Weights of a small GPT-style language model, trained from scratch on English Wikipedia.
Architecture: rotary positions, no biases in attention or MLP.
Each number is 128 + 32 x the weight over its row's rms, rounded and kept within 0 to 255. Layers, rows and columns count from 0. Numbers have three digits each. The size before them is the row's rms in percent of the matrix's.

# layer 3 attention key, 128x192, rms 0.226, rows 127, columns 0-191
112:123112125139117178103169130134087147161147090120125208127160156157115135103121156128127138130102193114231184140156143125134180150120095136158120146093041116176167134136034136110163158157170183123173131099128167102134133068124150128128161164091091087121142098141116106152117120159118130108080174156145113119095154090149114127175136180145164179107157109114106041144158146138140098123155100085165124127162185107155103141146148136089108097075128126146114133114080061084095076077154120142151128144142134074091153116182122133139154187133139095158110121138088160127056094072164067098
# layer 3 attention value, 128x192, rms 0.212, rows 96-113, columns 0-191
109:129137102153187135181099111122164137167064158120083161153143198119101093106100148136114135087128129125116131187131122135148120164099117120088060123153113083156168113111149119153090104139129088164145100108121150135126185090131098103168087164147117139133100189133144107124126111125115134050109157167100114105149086246086124138125108138099088126177123095138116055095052157154134129166166161146061211161162156093130089115064129144107122105125167094125105125120147192133158108085138117125083137100093081045180113082155119127163153181163160142090145128135109076131141131086159119112
104:102129121105154154116149081116081107131189103080134136105134110183080120130138117138109153135156122119093136076124151222107132150197125074121079167175126125123111090102133133111117080135132180115103135121059132120081136123159157069168128139167102163193143135107068115106152111136191154132062102113158158139138145071132135210138153094124124153114121146194153090103055182131128118117152144163150115141205169157153140120131077163132191096142125142111147113121083157142146173138159081196112126136065130209133107126119170100163179162120096162127100118148125122160149171132054142140
115:078119114146097145088195128098139085138180141118146161108130097118129106139114148152138117141104139107096151131151109150146130107097122131173174189104153144063189172117179166122146146158172121099147101108138127120104163117069130105119139123148142104168125192146177185111132096088091154138153109118069098110052135137143153202133112177114054151134179142138163157130118055111070114133140140153085122091167165101086139166153144141121121136129115057124107106162143147128099198094179132142093126118191125139064147167147183086098201105112165093089128185095084115079151153051110110140
111:124170162112165110107149071084106091144114106146158144088084154135173112141176151142135100104125120173179116099116082122077216167077251087159128159075140134131126107116121096160152135137117186050094118156115100131115165169127143136122160117120088161141151149156102151126104096187108078097158139161104137099126082132124123147135134175107118065109184128103139107213077086110172180131139134106149100105125153134125142117036064110183111094141136124156136102087149124129163079109109161126166136156091130120103172160117123181163104150083124142114098130146127074157109098074134167097
103:193131134134113113179106141159136095103160096125161101132147148106109130182140125131132099080126147096038117090097137107149088115127154150167166120133134097097091130099193154168093146129130111095114129144170072208070149117173128151114118145114140128099131094077091142095175146202098080178137140084120156122122151145131197186144105145100130130127147121127113126126197115106119117092137071170121101113135130105159158124123091131081146081090155067111222085119095069137176163112136026200093144090089080083117164104133107157100135090144092144133083159132130144133118126076127172139
109:165191090135122143059157132123152147147128126145108106115191085091157117148145068128188175087114183106124141130131127167122100093130096116116112082164110120090130092167167072108167119142091132139162176127119085174164132125117117088109218097132063217200124118112129094179164110136108162127133138138188109117072118109130125111159156161165119154146166113146106163101099164113140167069127020075123140180114139123136115083107097180126135107165138166136144117109091159093115124136108122104137117133137125203158160192185116113171109157127148139140163110150061145164143129068095134106
111:126153121124194161129100146147133150146115119134149157124036122166141135181146111063143107175124062099190119101096129136135122109105133092109075103134128144158098207110130134132201160166086123144144108135134089063168104080096084152130132067088147144142177118051110135120133118201158118115151131179177106114135148115129156132097091125138113117144097119171113186140154108140091158150139089140155111154046158076125140157104091117164178135177082130102058112105165131049139105056176155112082139123164151147095117095108166146117164142187127152143125097126177128068137148157164115117
106:111132109150147114138196155079129131145114094129121166089122146151101109176144108118089174151156159169116126076128055084110082129128166125150192109186147194159135114143091109096121109133089098132136159171101141048109141180146144138181096091193145053149158075088131126126143085144109156110126094103140131143118112133160096171125191128144172109071113170131150115133118112142145073122151146137071152125130130094133056177177204101110159123164066163118098127178074090151116099103115140114118088138115113147146123166162103124122124088139146196075127104178047093158158078144107105100
112:128102137050150179186126096079111126125075151112185164065121167162101126118130106152201109166074089092075126133162147138145118158142088137099159115121098135107125126120150136167090110148080144070138131135173050155136137076102185137172118090133146158154145065154154116125165114058140105105135122154102053138124133105173129111157108152162106115128155088137168159116111196116151152114165153136150132121111102143130160163126129150082107146180176074126128086115188114140168217080090112108091093122180113089142154109062137145126120141131132135126177163111110110113138132125124015157
111:122124125131123072135116106128111073151104158176120126086137099164123182093129136083104076212180220122160120089068137135077150129120102174073089153095136133135150100195090152169139152115122120142162141182127075146114110185142065108082165099147127170142126141131158103151139105149149064168132103161115068174093109125061116172118100123080182150221116133131141145074139145133181176154132088126144122155131155151154130085076114096137082177139146140128119124125157137129129138117124127113069155124055071132173119129088100165111110144183117150145175108150082145085128136136179118101
113:180186093153167144111115145159109135179148141155183097110098118097130110128148081125119147124140135103194119112143151130105105112072192099135125114088106093101096115133109139154114163146163110137074117096122155177126137170136139088072143108156126171163088048119138155145056165090153135127168155103165144128146164050173119215160127201099149164167046159163100101111130103186143130122149206114123109101141150113122099075101108111067126132128062142157167117137108081135131130191155091135123124118184139111145186118089149102109178163102124178163134115092180125090138143126094177119
099:186119157131107101131120109110085126088129118115138167139126078099139062143076131093143190095147147148165133087180131156155080155145150100098118142088106080125136130115136142089154201155172107159175163143144129174136114150113124123150078169145078132156129190124107140125139141147087182188090174086145122136118155145108163093108099102088104138193131169086136151134112149101119115130089118061109089142091171131137133077065133115057139136137116098052153128138146091112136111158158134134171201095217178148126153102123133118096120048137109141131189136151192125211152072141143092123
112:111140052117147134143145154119112117127081100133110158122139175205164116152096179119166153134107153077103108122117097139066124143150155111119121066098139117081165172179148119114067132126166181077085067181090134069104141206149114070088088126099121144154128094182139157169082137128082171114122092159094135138125117081096158128163181134131157151144080061141142133123093110100138131112119129124115167188087140140123117147149069138098141126105155090080135133136113154128115133129185088129097164070125169111139151135130068142149103113133144198167087163114096160104072104202204127098
105:166134091135125115133144061162095157106154143160175120133080118175164141159175112241116137142082181112122168121153093167136077178146118224153165155119125180181134079131110175143135145081083186142101102111140115122115097081081106120155115167160141123128075097153094174143115132108099175140123107171151132112113138143126147017156086114136114101124116118173093154131107102144073085162067089137169137086119144107130145150148098100144163154103124191069113124138118095112152152088138127101109066170155140160147142108104133111136112151127129125181138206113143160078166127110104117082
106:176167137135107092149135174126188106115092055106152167138134116144101116094105147156131121124128159127128141164183097100183087121197120097159122145081117159148108134137161101086186128142169156108123138136180130078114121181112171162119136186159176147145112126157116108108125112120108130136124130191082114076139126195142087081162123077114089095125103092098133150122094052096127106115105166106113111210166158163143097123159144144183119127087153199116177103099154151213075116148120097122035148150100145138126224103157100121098168098135143128142164114126150136141114105087185084127
107:030109114105143104134148084126204139164149160050178119112135091095035080144116130107127114212155174149135096086098136146114139129115119162089100132143094102088124099122099108141163130099088137164088073143105113176113095144117101147130198148115148125138084117134154140157161159137076162101205084105067141118104109145086126154132148083126096160111123163079155147206105152147139120166124117198106093139110159080120120131163174165179138167095102143135157078147127117143107166108124110113202095126104162128151140109144115130161146148100125126131150225076121152141128122145161101071
114:146144135119158090161162105102098168132120108152132169137069099104130158139107147163107159075143109109095200143175125121093152164181142097173152146136071094130130137164146116126138116108106147099100097111104156159206089178116154125121052082139109140112105159140097135113127169121153177091157131202165144120077167095076151142103192107125165135146141099162117109067159198158141146102106084175113138138147102122171125105113193122179158142058152113157175162152086121067098180103114133104086136130117122161112137070057121157106133103142148122146204065131087199161131170114153110127
108:094198084106131103109105137107083124117135114123095103192152170107117149109157111079125146187154132098177111175071171115204097132088133129110200110091157139147167133161122111142104116201129105121136084144169116158145140098103086109148097135131165127161124086134098208139121166098144190068150110062168121177094135098152142143122127077113132160179134095143120182088137224168165137124160178116130074195139119146142145139175141133087112108168147168148138125081127114059126140174134164091150134178103083125164170113150111126122125122112095208165132113097107154120143117136076093149
# layer 3 attention output (transposed), 384x192, rms 0.23, rows 288-305,320-337,352-369, columns 0-191
105:127149152099113105147148061162099138088121068100091129089086106112114103125111122069127104156084152109140174169079114090123125152079107181103111159118122093148137217126123110103121071133116088124088150110106149169162149087191105090164142103204135115138171107127142144116088118094102126112154190102134097138106135093162137138157110064043130144108122176158161100087095133097109159132079164126078141119202167072138094163103143117085197113130179096147172162097094103124124153074151088137118103128100169038116161145133108124137144159146146150108154187099125143112091093138071097089
100:100140093091162147118149081089132124111117135026127127163161105107055112100119112122121091106175101129113132055104152103170166204104067111079099145176196128128073149082156101162172142150094104077072111148133098082086138131186157079197125176090123123160071111079083155117192099093136142146149123137148122108099114119153129172120147161119117162137141132130101160125152109152147116115152122161120136124115100086086158162082130192099124172172161093084109141096128120131143087126176183126132086151132119132118126146150162107082179199157120081129059134108144108084122145086148098154
107:119127100140143117121145110150157114109084156158124130117168110069144186148090093117119112149094115128069156083130067088084173163151157159119114100161062155100206100091179155070104142132106138143154102125161101110133105158085082116086161140132078146161104105134138145111142137105142163106108138189117158168096129172128128147101096166091074127135084096155129120171124132092102076077077172143146145113139112131083095180143075134116153141079054138094122137129105107216126163100186111219135154113146079095094129169067125133115106135084130099124214128166116095074129145098159128085
104:161146112130108157073086125098108142120114117094148194167132055164155078132098148108114107060176120170176106142122140133170162176121167178128084130141128135132126127080120131151127077104157113086159092139150061191192063154060125139088182135152105137141123100173123112103117106162110091079136103143150139079144097196140123213102049122160126101106083122165129145097106155147184121089142160115133129149092159081119146125132108165138116100125132148130071212111121182117122156146144100123105126125136161124131108115107177107131067119058065158161143142125093150084103103112064165144
103:097127127123155111080210152154129148130086123095117113115117133136089150086130103185098161092157093125144141091127132096099126112169152118150125123116134116154094090118159123160112096139114108115136146138157131137153144131159121112155113137121113161099139123114118169164144133117137163076201066134146176129087146102068198111112149124102181049144132105122118099139170089123191155151065149155093129058174119132132117175163142200097166168070080142155133115091085117154143179151122060073106035176160129051159081120126102147161185139113142196148118071104150117080113145122142145203
100:112157166184119141144154081125173107065141147122122181062128118093090064115125099111125187128090178161065099162173113080085076095178053195086182129147157166140130151112151170183117081115157056110103216133083096153109134114074111126088154117120086170092106147149136145141119162092142166103153101133134136082139135141125089128149101157151116132111136146105145099160137079155096175103176119084118103198156142149148129130133142169104221144120132114140151123161120182111124114096096119149136077175108151115168154123149085148127136086142105086099097151136133140189146103112151090165
109:114118160180096113105116145121135112212131122084114147089156078123096110159117189197140120129134117133142094145161124109118159085121173135124126071142017142118166088164111125104127094102142095104116207133165131118137124111127166168132142131113121080080120136132150216165125114143097109118109108131084164122160142190172120184154156108142072112142167142141138080171118096148156103113152071079094155154135109110143104126207133117137150067107094129093171132135115076116093112133121175114137105137127178048101169088142120204120072071129100069135082170126088159143129074108100137136
101:134102117091134126191116085136129127176111155205123122162138153138116166118126108124124141122120067094103098108161131122144169148102187055090146093185103182086062146120080147155122102130171079137161156126119130094150141122109190157151098066122165085136097061115119172123145124073130125130084094146124125125187138190129124146098122161109147169124194203093086106111128091172067106130132098137091088131116122116076136145159155082156153149161118144165180034173178133147146163134152103116131148118143141113151081114096187160129151103141094184100147156105152059141173144074120113152
097:147113118139059145210162120078134111166058140112086114053198122159091147164102186180072091109129136184085079195178151143159144115126111119156110117102051084122173140117120160134064093137104150111118051133171155104078115165154189125156114134118151161125124104122189145122094117127096120133209130115127118151133124057219117139144131127091157091133098120137135135119120066084137112127156156132123059115117081144111111135122126117110108153121138115112109176136102163173149129163127136124142106140146149062132177168107135091135110182138129104153093138107100094154145120119097050143
105:088127148110130104154086122104154098152087127167207145133163104157100107151130141107159177139221148103190128144114118143149088158110155150097161142149110052153173161132086101179128107148138134136117096146120115094164163166176131124121128110158115161164077169152137088099115069133076134177153123099134154162070125104119061165159119125103148125122162155122146147156180141131181158139092184140112097112097142096167195140099122093087083165113198070188134119150092095100125114163142142140098196113109124093103221150151090160115102195143091132122155144161149125109109137107144051177
102:052131081118177082102087151164160103109130079153104040142124093105139101145139066120092136061147150114170145122139056080133164126084132183106146129139157088200065073130141139181118119125076085109136149153137078171089161090201079113115146122169094102121168118173117123139067142120074142107098102115153100164142115120115091180153170134123155141118124064137126095125105146056129137134191127152171133149151160071152093128131136153094140056148056122163077167144110178129084141124139116117092109143153121120136090125107089133101156126113134121116103116158129138160107078142167079114
108:087119132041123106081111101158111158166129141165146108123178155106115124139115150131155174082111138124114088185125136118103053093108111130107160213128156115130113116071068111076101167098173092121138145125122126152159161133115109161199144156160038131104127130179125206142188107152224130117112100144131143096136128153086127116131142124121135113195120148118127113168151170100100134149143087117171149143088124146085114167128185102163116129098083140163119054143141071068114148177109170082180145103143144078163120122108120185116104112134096101109115117140166151176187069127100146118
103:127119122153135110179081116194121092123133127124142137140059076139083098150100188139126142105196137065115129194135186162120150128122147173100114186102158109118116124140101162092102058086163109164113175189072190125098159139133129067137138055107085103090095084141130059116105147112186139110152152161120124191165127119126119143171126145117093148123112139078141130122164085150138110135140150148153145103108108113063136124128095162193151146069164136069120124047177140113121120163162094142090129189098137090174116094112135175111094129095146167100110155147077143084088164112166123140
098:099128097127090151080095125114121095161122136054053099097154159141178086098174152145068116134066108128186166148111116095123135133181100171182104130140115159193129112144118145074159143102141116140101131118128177041095128095092182117116116122102113146107115137138150113180158112133122152121159122110092093136184113148110107082113215155172137087121189102139105130172131089109108075111146088101157118111117066166079112094160131160028120091135161160130121098163159114118124055119161138139152126183153157127148157134158092129113135158111170132089066164152122116115125057060136138146
094:043145119174142081163133131140130100105196107148101083140097062145100145075113104092185099164163130136116143085167143154119159086114088102161136156143158145149142088130185104082146212174119133171163135085120153107172122134103164112155104132133168163149162111102104116035121165128118065075093120152171101086131116161119142080153147083125101116181109178129145193138097137127134106139108139109082106124150121117122129131137127144118107177158106125163182129088208117104105179038095186178143113152129088142178088108139152131191151126127109123080136148101091116080087142128148150152
097:112152145097121126143175098103118085107109124131106121156142088139095117135122111139162147143159121150117107110193116108090119193125141115102106159171079119085054139112097130122155115085168143084128108204136128148071151101130158159163155107088181181163210115116102143226085188081149112169127126139148165110099133153072092075147060091135134129125100140116115153140150107201143147126110169137082123071112131109131108153119165112129080111121143063105138194155131048147114114152126173119178217128081170105163138122196104114179120132080146109125154173092101152166122132099134116131
109:076146159083175114129111147138078053108095184131104215108142148089064108208096164106162159123120120060148183081153143096098112173140132091185125132121151075138098109155125111100109106131117094120109129113092135111179134193107171123094100066094120064141109163128106126169153117101093107102123115160060187143158138128115159154153131218061108149098158098128133129107150139103192098116141058160133134125116086174148129148150124109155113106084149177116134149151080166152122136161162174128124130168118122148136161133125131109161160099126090169079179176116127189171131144127168119139
104:114121088126143120138115115162154086182179082108122095131147164114126101123098113114130132160119138062132075147113139108168094161115127104151152170087107179152128172139132098191080107154118132123069158154096138112038171136196098177114115112105129133123101081113120157169072073108080168130143102094177051153127119171142074127089129119133117139139155138118129129139089121112099126115125060129128102104159172138127091178091106154123116170181106117132134131156140134126090121158117134099145080150099193149089170070176091122124087182083194084178061153142134039136079094085094095117
082:136149104156119154067089136140112156078146123148145075143187122147138139136138105154118135105174143153154158124144164193121107071117100133157215140130123119116122141143122177154127059131157135131128099115150126157134131043113162155154119158107105149135197166123125178129194201096129122152106125053200130095127131086129117089128129094216148167164148065129125137146129159144157146087130103082139080099111146165089123196176192142095068160145117121124127105115114079115123111222135135122111186139169163177099165127129132140107114122135156124184098184086170173149095158125138083137
089:119099161114164089128148170107073080157101149103135076104128113076153102156088102104116145105125154119204130154156074125115141098125131132140138094129046170168155096182122163130119151176169126176100093129145133166149095165091094139085124135097084089080134105189197172156099172176096129124148128140133108111052119108099167074161166173114153118151130131098113167092143105127107209090081120100130098157118131122160064135181185183094153143136069114156119086113120146138143189127167132104149140127128132080160129171107090128162075085085124094114144122147117171191153170187128103120
105:116084155199112120099165084098101177090112111128150122140102110152113119162137073108110160114142141136150122124113098142124042108068119149048057121154131144124152101161094125074108158116132153107125082145108192137129181117218189165130130114103149145098185117127131112131116105158141065156169128070198186113129160115129115084121087122134141141143106106099121144144166192071175146161132097113134168123062143118161158117109174104126122122102114122153127120097141180118162101134111129127142132162028167093140094108134114151149095129140167040157113049185124131196111146137118136117
096:093164126115147172075157200097109166142167144116063079148097097167123146159099132170124111153154082131105121139092149019178138097108123104104165120159117068117100167115093140119115131136156128144098141103130205106118151122144138093095085141137121171100165093101144130173140233091109119102064138120144098161098161151185152151131183103130123132086104099168175149119199056127125138096146066166155107077114104128120081137162135168097140168214135107084112069140084167136135114160138121145163117111121134149134134122149090095158176135146144124171146097119103187136088132140090129102
079:193145159121050187141146138081083114136181157173084152119073124102157104127085138093131127170132133132143109111086123135109143147121131118147136118140103096157130109140093138112220155170165119140146169102100175141178160144227129118125161114119172108113139105120154080127133157079140146121124166117133149192096120171148138183135072111156067149074132116136094125132116135123118097096153177079185211122146130162135087147139112126164113125147161134174158223121123123092071125159160176156160198078107127136156184142112093063162094118094148079090116175135108147098115117130125124079
094:132134131072104157144123177119139131156140124139170046183173133116191213159121116179129111141158134144137069084175136118169163126139206169161198084095116110102100077117098177136122163106124167123136110143156133113144200136109147210169115144166215072049137107163110122133108115116129138098075122133148131172125173159148165214091091134108097153151117083062148163113115097157124083136159182148175116073112070093159144139130082145138098133116131119157131133132113075155131199109169125140113151109136152113129135099140139128086106110155134149123136133111132117116170148148145123181
095:142179097148116112131103148113098136104148100119093115128152127155154105155117192129186121105118113159077185117124069168116099102171086083095187130161161147084110136108094120138091152202123146084126129137115136152148167020141149075114113162141137145205122140159194147182133135094112102136085156125112140126098095122143086126096169121127161126126117059094123155121106167126076119188151160056072109156143101175112099141081129112142126174148135148119087150125094173107124059178118093095092119096163093146201128112158133100151113184147148122102115132055123116218147122100103098157
091:163102130133179124063122118109109097101083145149128132144161159096110102160105081141138141167118119200104132164163144115155133117060095137162125151145133139151127156086108101164115145137110094120154153048130170085156168078114054172098131153163086148053124153106117106105168160097125123139152125064105142164081119146122109098119132164157089138229111079051139124115113163154112155178152177217169135157134159219162143147121073190186105105153099116096186133166126152111159168118119106127096141101128112164135148080151148086132131107122174124109099131128155144108135105098095109072
097:074118101161128131150120161164112173082073107121088169195109149111098195124120066062123146094124171167107103151103111112089106128152160149155124064129161077174045155103093121069123122125091080163088131171118143172083152138077122136135147150135157119073159190127140168200115102089188137126145104136169157081092137144111135077109110192107156132110110148109061089153178160159148130121098137161126056142094127177161115155103115104135172141057133115161137150110157117125103181121201119135157108141159088149169118078153118121132120102135153120101160152156144142140096142165170170109
093:080145173123175159116153127096113180139163145109110126124127144123127173128157144126094075164078067148086140109137127106136186122106120085123102136111117140112109132103144101089131131147090122072090161132103157107121118031101121139184145112117172095121086109077121148135151180122088155127140141140139132075113118157097126113108159096128110102176080181098111122141066083126092099159153085122136177104186064100045141175204151108133167154196107127074129102088124118142212127133080152121162110158110163185087073107126089134088168152091130118168124142064134126152157108133138221116
088:189127142111120169118190107136144070164131148079129163145145163187159134102109161113178167173125159154092096168173170160128143109145076132106127158156138217148170186124118068144147142085107118120143052106134127141144086151129090114129132159136115071086182134112130107130113145134158113165144092166144135124142218136143121084095173098150113121123092131173136186154143124180163150086155123166084093186107091174143201164181140159118195115164165184107128143166126129133089117127147089128127123127033109153102091081090188124106147139167137091116149156164140152126120180125137111126
086:099138096129138090160145136195114166126138136141104148141102125174129140174136147102185104145139099138052165125119070121158093132148128060133100151137166104193220102158149082129103134128110140182136098132085128126127150173177167121108165091131127133101155154092125090107113104115058122118082133175125089126110195148138128155187064152130091166111132131095175108151090157155086089112190148133125083122079122156171079124123126123087183164078128104167069139080131154172175074109070139138121142088126112103098095157120117086128078193047089136071135094116113123122125131154156163105
094:174124127039087065097211170144172165154108132131099180106116180145164095131118111179099124145058107140125128116136071093127143130089102091159130167144163161089138129128140123158143166113142113110162122089149159112130108136087140133149141122117156048133144186119076087124145076189089114146116176160126147122118105136129134137096083157116098094131174105095148136115189114144117093126164079131154155114145126143188067079165176124119126127139155150125123183168113178085157145089106107138187163077141117118070079151119094136108211093127090117052128099159085122176148170107074128135
093:102176165113128113156098131144182149131118141143100142087148128114141106084168099134144145191170092116123123118104181145088172122143183122132129092131123131118180128172142074198128144099124124119112063079130111150119130158124108153143137090190142118179186165109134091084098195129128136141130124120196141126131208086121142213132109122107158157146139094110130088148089183114137176069161112175046147121096138105130155112146148126173075103155103102139097150122096080154138117171162189142216104132088086113079124134071136163128158142105096151087115087139116103099047173143103119075
093:176104129110118126117145168154123178116109170155135189124118154155105158094148145133112111126116131149108099060138206141096151025124143120113128137093176097136154139129136167116083114104114092108105199154110148121123125232139107151084173155154152082089127109145119104141113100132154164092132155128087079179141141182132121162101120122134236134061118114134178102130151160204090125129169121125112193089102110121162134136167148100091167135062146103119141133098113118105126165117149108168180140089052096137058119152134083123098097155139135128078131117175150114166136160187094156149
095:142133102133121146178136098076120166144102165100120083107090115210189130103149166147077152113126186134063124197087139138093129128086118096128075123136123069199112094130118143112083129096162099101125114100160164158138082124119144036128101108171099137100171149101121051079140083099102055110132095167124155123176126110177104117158137169100139182105150111174124156145094177112194130138087171162134135141164112086148136166108069132117123111160060154150155129149091169123172135106190116107086135145140115167119155133097124159064137153140116156131084099172094172124128156128181125105
093:085143086154068139121110114134112202116184137097156126138166136094160129081108105199114117125147133172146072103141111157076166087179138158141116143091135170167243104097112120096163120129133107120150205168146115104071108128197101153092125159137109164117187060129140137120093104099188123096087100075144062139182157148165156169180123135139109174177105163133157119113098099147100117132167134178141060078133112130196101109137092143104162108155151134153133147095130126143159156111136112169135186123080134149160120147127120152123176173146131178135092166136125161119121144069152127163
090:137131134131176136183161132095064202131057136143103098139145112084166117115098161125119146170116113134105201078123149131131148099172134157176164108119165117104153159137111118119165129135120122134153146106175087235175107094187157147165117157158099149162128125101113058122147124101184119112140115107124145094181127134125170145100102178120093121158128172129151118168123131138151105093133141142122191159131098043091144136113142168126120088112171100143158057142088125141129138075106111152135149130156103143095081156091121109152200145154119144113156035115093160153088192100211171175
108:189114102125123144115161159150100132200148088105162111131088134142099153113092148128159158150142173139116112114195132091133155156146181098149148065151119157108111080137115099127151141100129136050104133153120107140091098136068094101092161128082189116108097105169114102179148045127068094137113089179071163112122122133116117106151115144152098101120136119188173147182149104163138105132176119117085102162134104111136152124166089127124132127159126209075181079206146087129125118092142164104167069169141124134206090112159182128130095099061098113045125121099100153105097146170118127135
105:091138173118105180145087150086139151059091132151107111144109151144126116128109188136090093136104060061039142109131088113098119180107116171110097138078173068161147120123116129129088136073176121155110140138122170102049149126164170143097130151174178151098084140089122108149093115119137091147119179104080076062166101100121087128140144127080108081099158145103116063129165126121119088105193140161080119117069085101175128105113110074162067119112140131088121141127116089124138097087061104145138096074169073135124119083126079143074099071133120142147107090126122128092145146117134118132
105:130120158083110113167104172118099087070154082136077123120141134127130091145208189099125093110132138147136097165061158123108143171190137128155099142120156149150127162120131163168146106079120078175138113164089130123205090121044116123132093150158119153132151113095090132150059144133108181114086167103086121071108136055088076137097169076113195124063138132185141107071096113127145138139092120109124115116130096149147116063100091134087107102165131141173073099124135104152105082085131113122150104153159088162146154115089121123111095147131116205095130140094165148071149089133068106148
107:151047150112125107167137102132133180103124097191091139130180146084144126142180057086136178141124124058143125135146114200180059134089109113157126116131125157158120143155137162095143149131081098141154124160128128118160095134146120171150127128107107110156114140145156126078210074126155137167175135136121099174108092126127158092155099148129089098159200181110156135085140148139112124188107156080121141145155145163135120196166160081100142093087105139114143120170120035123111171119154126115129160130106086149157117105130063173123096181187164105104121099182120094203194135146130159169
106:128137080141154094132125126154136210087107032091132117186110129157200088120123093149134175168085129123150134180149081195172103096161133162089151148133172157155097152127092142141104126094074215180173134125131099143135100148105146096130101156151178091174151189160171161074070047135142130093141137122111102080121139111147110135133170117162120181092148128147080159123112183140128084119103105123138098105112089098142142156074144177127161146090134133132110131103141119087083130135090121091150183126157147111193134112177198190115140154126099172173142102160173119149130132103130122119
111:099123151142104143128139108107122182110122127118096108136072105136092096205103158110086105114127061132138135173096111170127139107145123154119094177116138072155110121108206154113132163120156149157115107083167118099060086112161140135154141123127101141157146116088134117130146113105150139117127153149099175108145139066130094098052173107166135122134181144166142062118168103110122182160132115179129126183113207197131102124097128055168118116119165204118117137103126114130211097177192090133092131101160135190098083163137172190095115144183128144102159142191121107124098167096184108104
114:109132102082135133173099135101134202142116103092162128158132148066126172096111076072087120126124164106118114180090139078153069171156120201129101140119119107157150127138111110131109114147141126090148101106145180141145146207230090106136086133144124142110153144106094095130102124153102159152184090120121088161129176062155113154131112134096106156121161093145103121064140161096120162126134102184185112113137173077133120128137123163126046124124133124171138065082137107179133132103161090172145092141111124198116117160086091075133193106141186152211146138142143133099103164124173098097
096:120160143125096134127114152094166096131128117150097154132088093134137155125128194202109088118117164138156115160150096159073157160128122131150108146087149081163156148155158203137109102125206149142077032163095085172157111174080161139132120161034133147152081128140142111170126112150156153143125141136154077085123139138103156134113081110162099160131164141171140087164100064103153085112117146054155131118145125130143172100144088075085086125124144109124127180134177148156108045115129132127178182146128141092146140155168132144184108134111088134139122178154098234092111133155149122156
117:168156175099156117084102097127166119135169188127202120148031142183148089119163162102119169189097085077110134115100106094116103127096087127118161126118177142165171133090138100135135142106130109166133154134074113126133113145152053092141159085147081147144144141115115149080146133155111171150104074095046144212150120133088138149152157073095131130146120139165149177142066129127124125116116136103135083125193185094108136131126137110074118111171097162127093189105140115131147096186134114160138211129117147101122198105154186191073124145138082146119120145099158130155126152097132165162
102:130067106119109093131125152189156141170118160155093118130140114142122112156149068120148139092093160179121134150126063075085134105135075161151113076123168143102113070153151136153107147141130138205101153086180110186164115096150180112105096169131096084165205088112125162102115130124161116099152121138075100145220137080125129152157097135150116171116159158121109082174132107138149160104126128167116109130115150190165108105147130152082101129049081146163137131138123158113083130120205103158146074103111110174136139127099131109221180105148147059128104088107136170105133151155093119061
113:077155102191127068116114178100171225113116093157147115145129112144111111190186146111101146148119125184134176082120175173150140097170150117120136121090111082141176153135104190094112173140110218134087125143104091099143165096196178163094133133187140183111109114133114117091159109139099171121123169121147146139098113115160151100146112110119150178153137136139158120124127140127108139171099134072158120161127121111113129143140162049160085160145167083149150145159083132156132079126109195157150134120151127159099121158172153110184143112147162165134153182140136123170208181168150149206
107:179169095164150152126129132102077137096099092092100093155155178154119123135140048106111142112133108138152118091110094110072156087072086131090069068120107142145089173075193149109126111142125176089106119138104184122126104126140120113090091075148148153179126129095112099095137080158135079120186096100138155135174100082151114131075152098126171105101116059166082167057125076154101154107133112126131089169146107098104129125158050155171055126193180094154113176111133117086125127110102113115086111109130067127147188096142127129132171127182099079115134142076123097073116162139120122125
101:098147090159127127178114126101156148147176099133195118126130125117088114092122164101138056162142106170220134163155177094097138196108150113147140143113072142132121127158141106181159098155122136134163113133130088145123166099061161115148128155120175162070135037121120155093128126085084146152137108075138102143151119123097073119095113098111109176134144109170080151107110142101165129168138184163079088169146153132094165130064130111150132092148122088112130139122089058170093218124089132148083105150102108162117102077130185167124083135194140118141069115136145137080167165181131138159
110:106070110108193095120177173119136147160147158128147152178164134167075118091144207081106123082137132156136141137165097152160082141104084132099185159116164115089119192080137100065178154187123110136180128141140081102148135122128141100188120137123066153125124089119129145187139144059104114119121122148141130089132078127106141141142131082110113108079140110126163124074139137175116096130133137182130118134175125079137093141163108116064149159100104106149158100117157160093132124072112100178137133098103178048122135105138131088193091164147131200166145165123147181194093083102126170178
105:131090122072160164137142084125134071149134141139105164141136126125115199193101123143131103102100126084187140179152086088228167189140107185118119083154186146095129135066142128115128150161101149135179137134147165127117088124133123121149112068112058119127058121072127107085100133150156063148115107085142138155146072089107141118189097149134113085136148201140092062140089099135155108129058057165170074093126128155056129135110112137142131091111128131164101097152103074134130178143147126132154126128150132156155090145073110173139134107143096117079117142119160189137152148118100153106
103:097139165142113058085099167170091142158137089137089222106114162123173130142094151103103080113065093087205102128092146120138145149099125198162171115071146131205167129100136077085115151175088079128169156131109126128095176109132165120150084210082106132111088121175133146106128124107156158131081149081189113142119208152127139172067128125105154123146124127112108103128151075128072132082164091102114081125114112148134142131107129102152127126118167136158165068131134138140105126093169146151133132140206138101095168144097096099107119101101096130085136071125157101188092116132089111133
099:157147095114168113122154066105177078124118103120139046129152154151048153149140126073094152162109107076099167151064105113127114066057068128107152103129137139110119129173196083172116149179118151126146105085151139103144137135163140101164147123138145116144057155100077160085154100133123144077107136141169154134137081163147090064101146145105144123052098062048111152182122162161109101105137158105137130137115124115102070174135144168104121140100099145090097079116165116132123146161056116113155083158117079130113150131127134153094157153201169107136152117089070115117130125135094079130
100:101113093110109190082125104134139090098193131121104158118170182135094108133138081143183074007111111201103115114128145151090157144085111141111061124121125095138134098097156138157095150104102108146113117149104099052126136124149112109110089071135163111088129165202112161074087107134127146058108141103047170103157113147100114095125181174116124125079189115091113128152113116072141139173088123118128091098099134205177124108156106116118155107112076140133127194115100095117093122135120125122127166138054133157176142118115140167117130161132107167114126198094099087097137145135102138092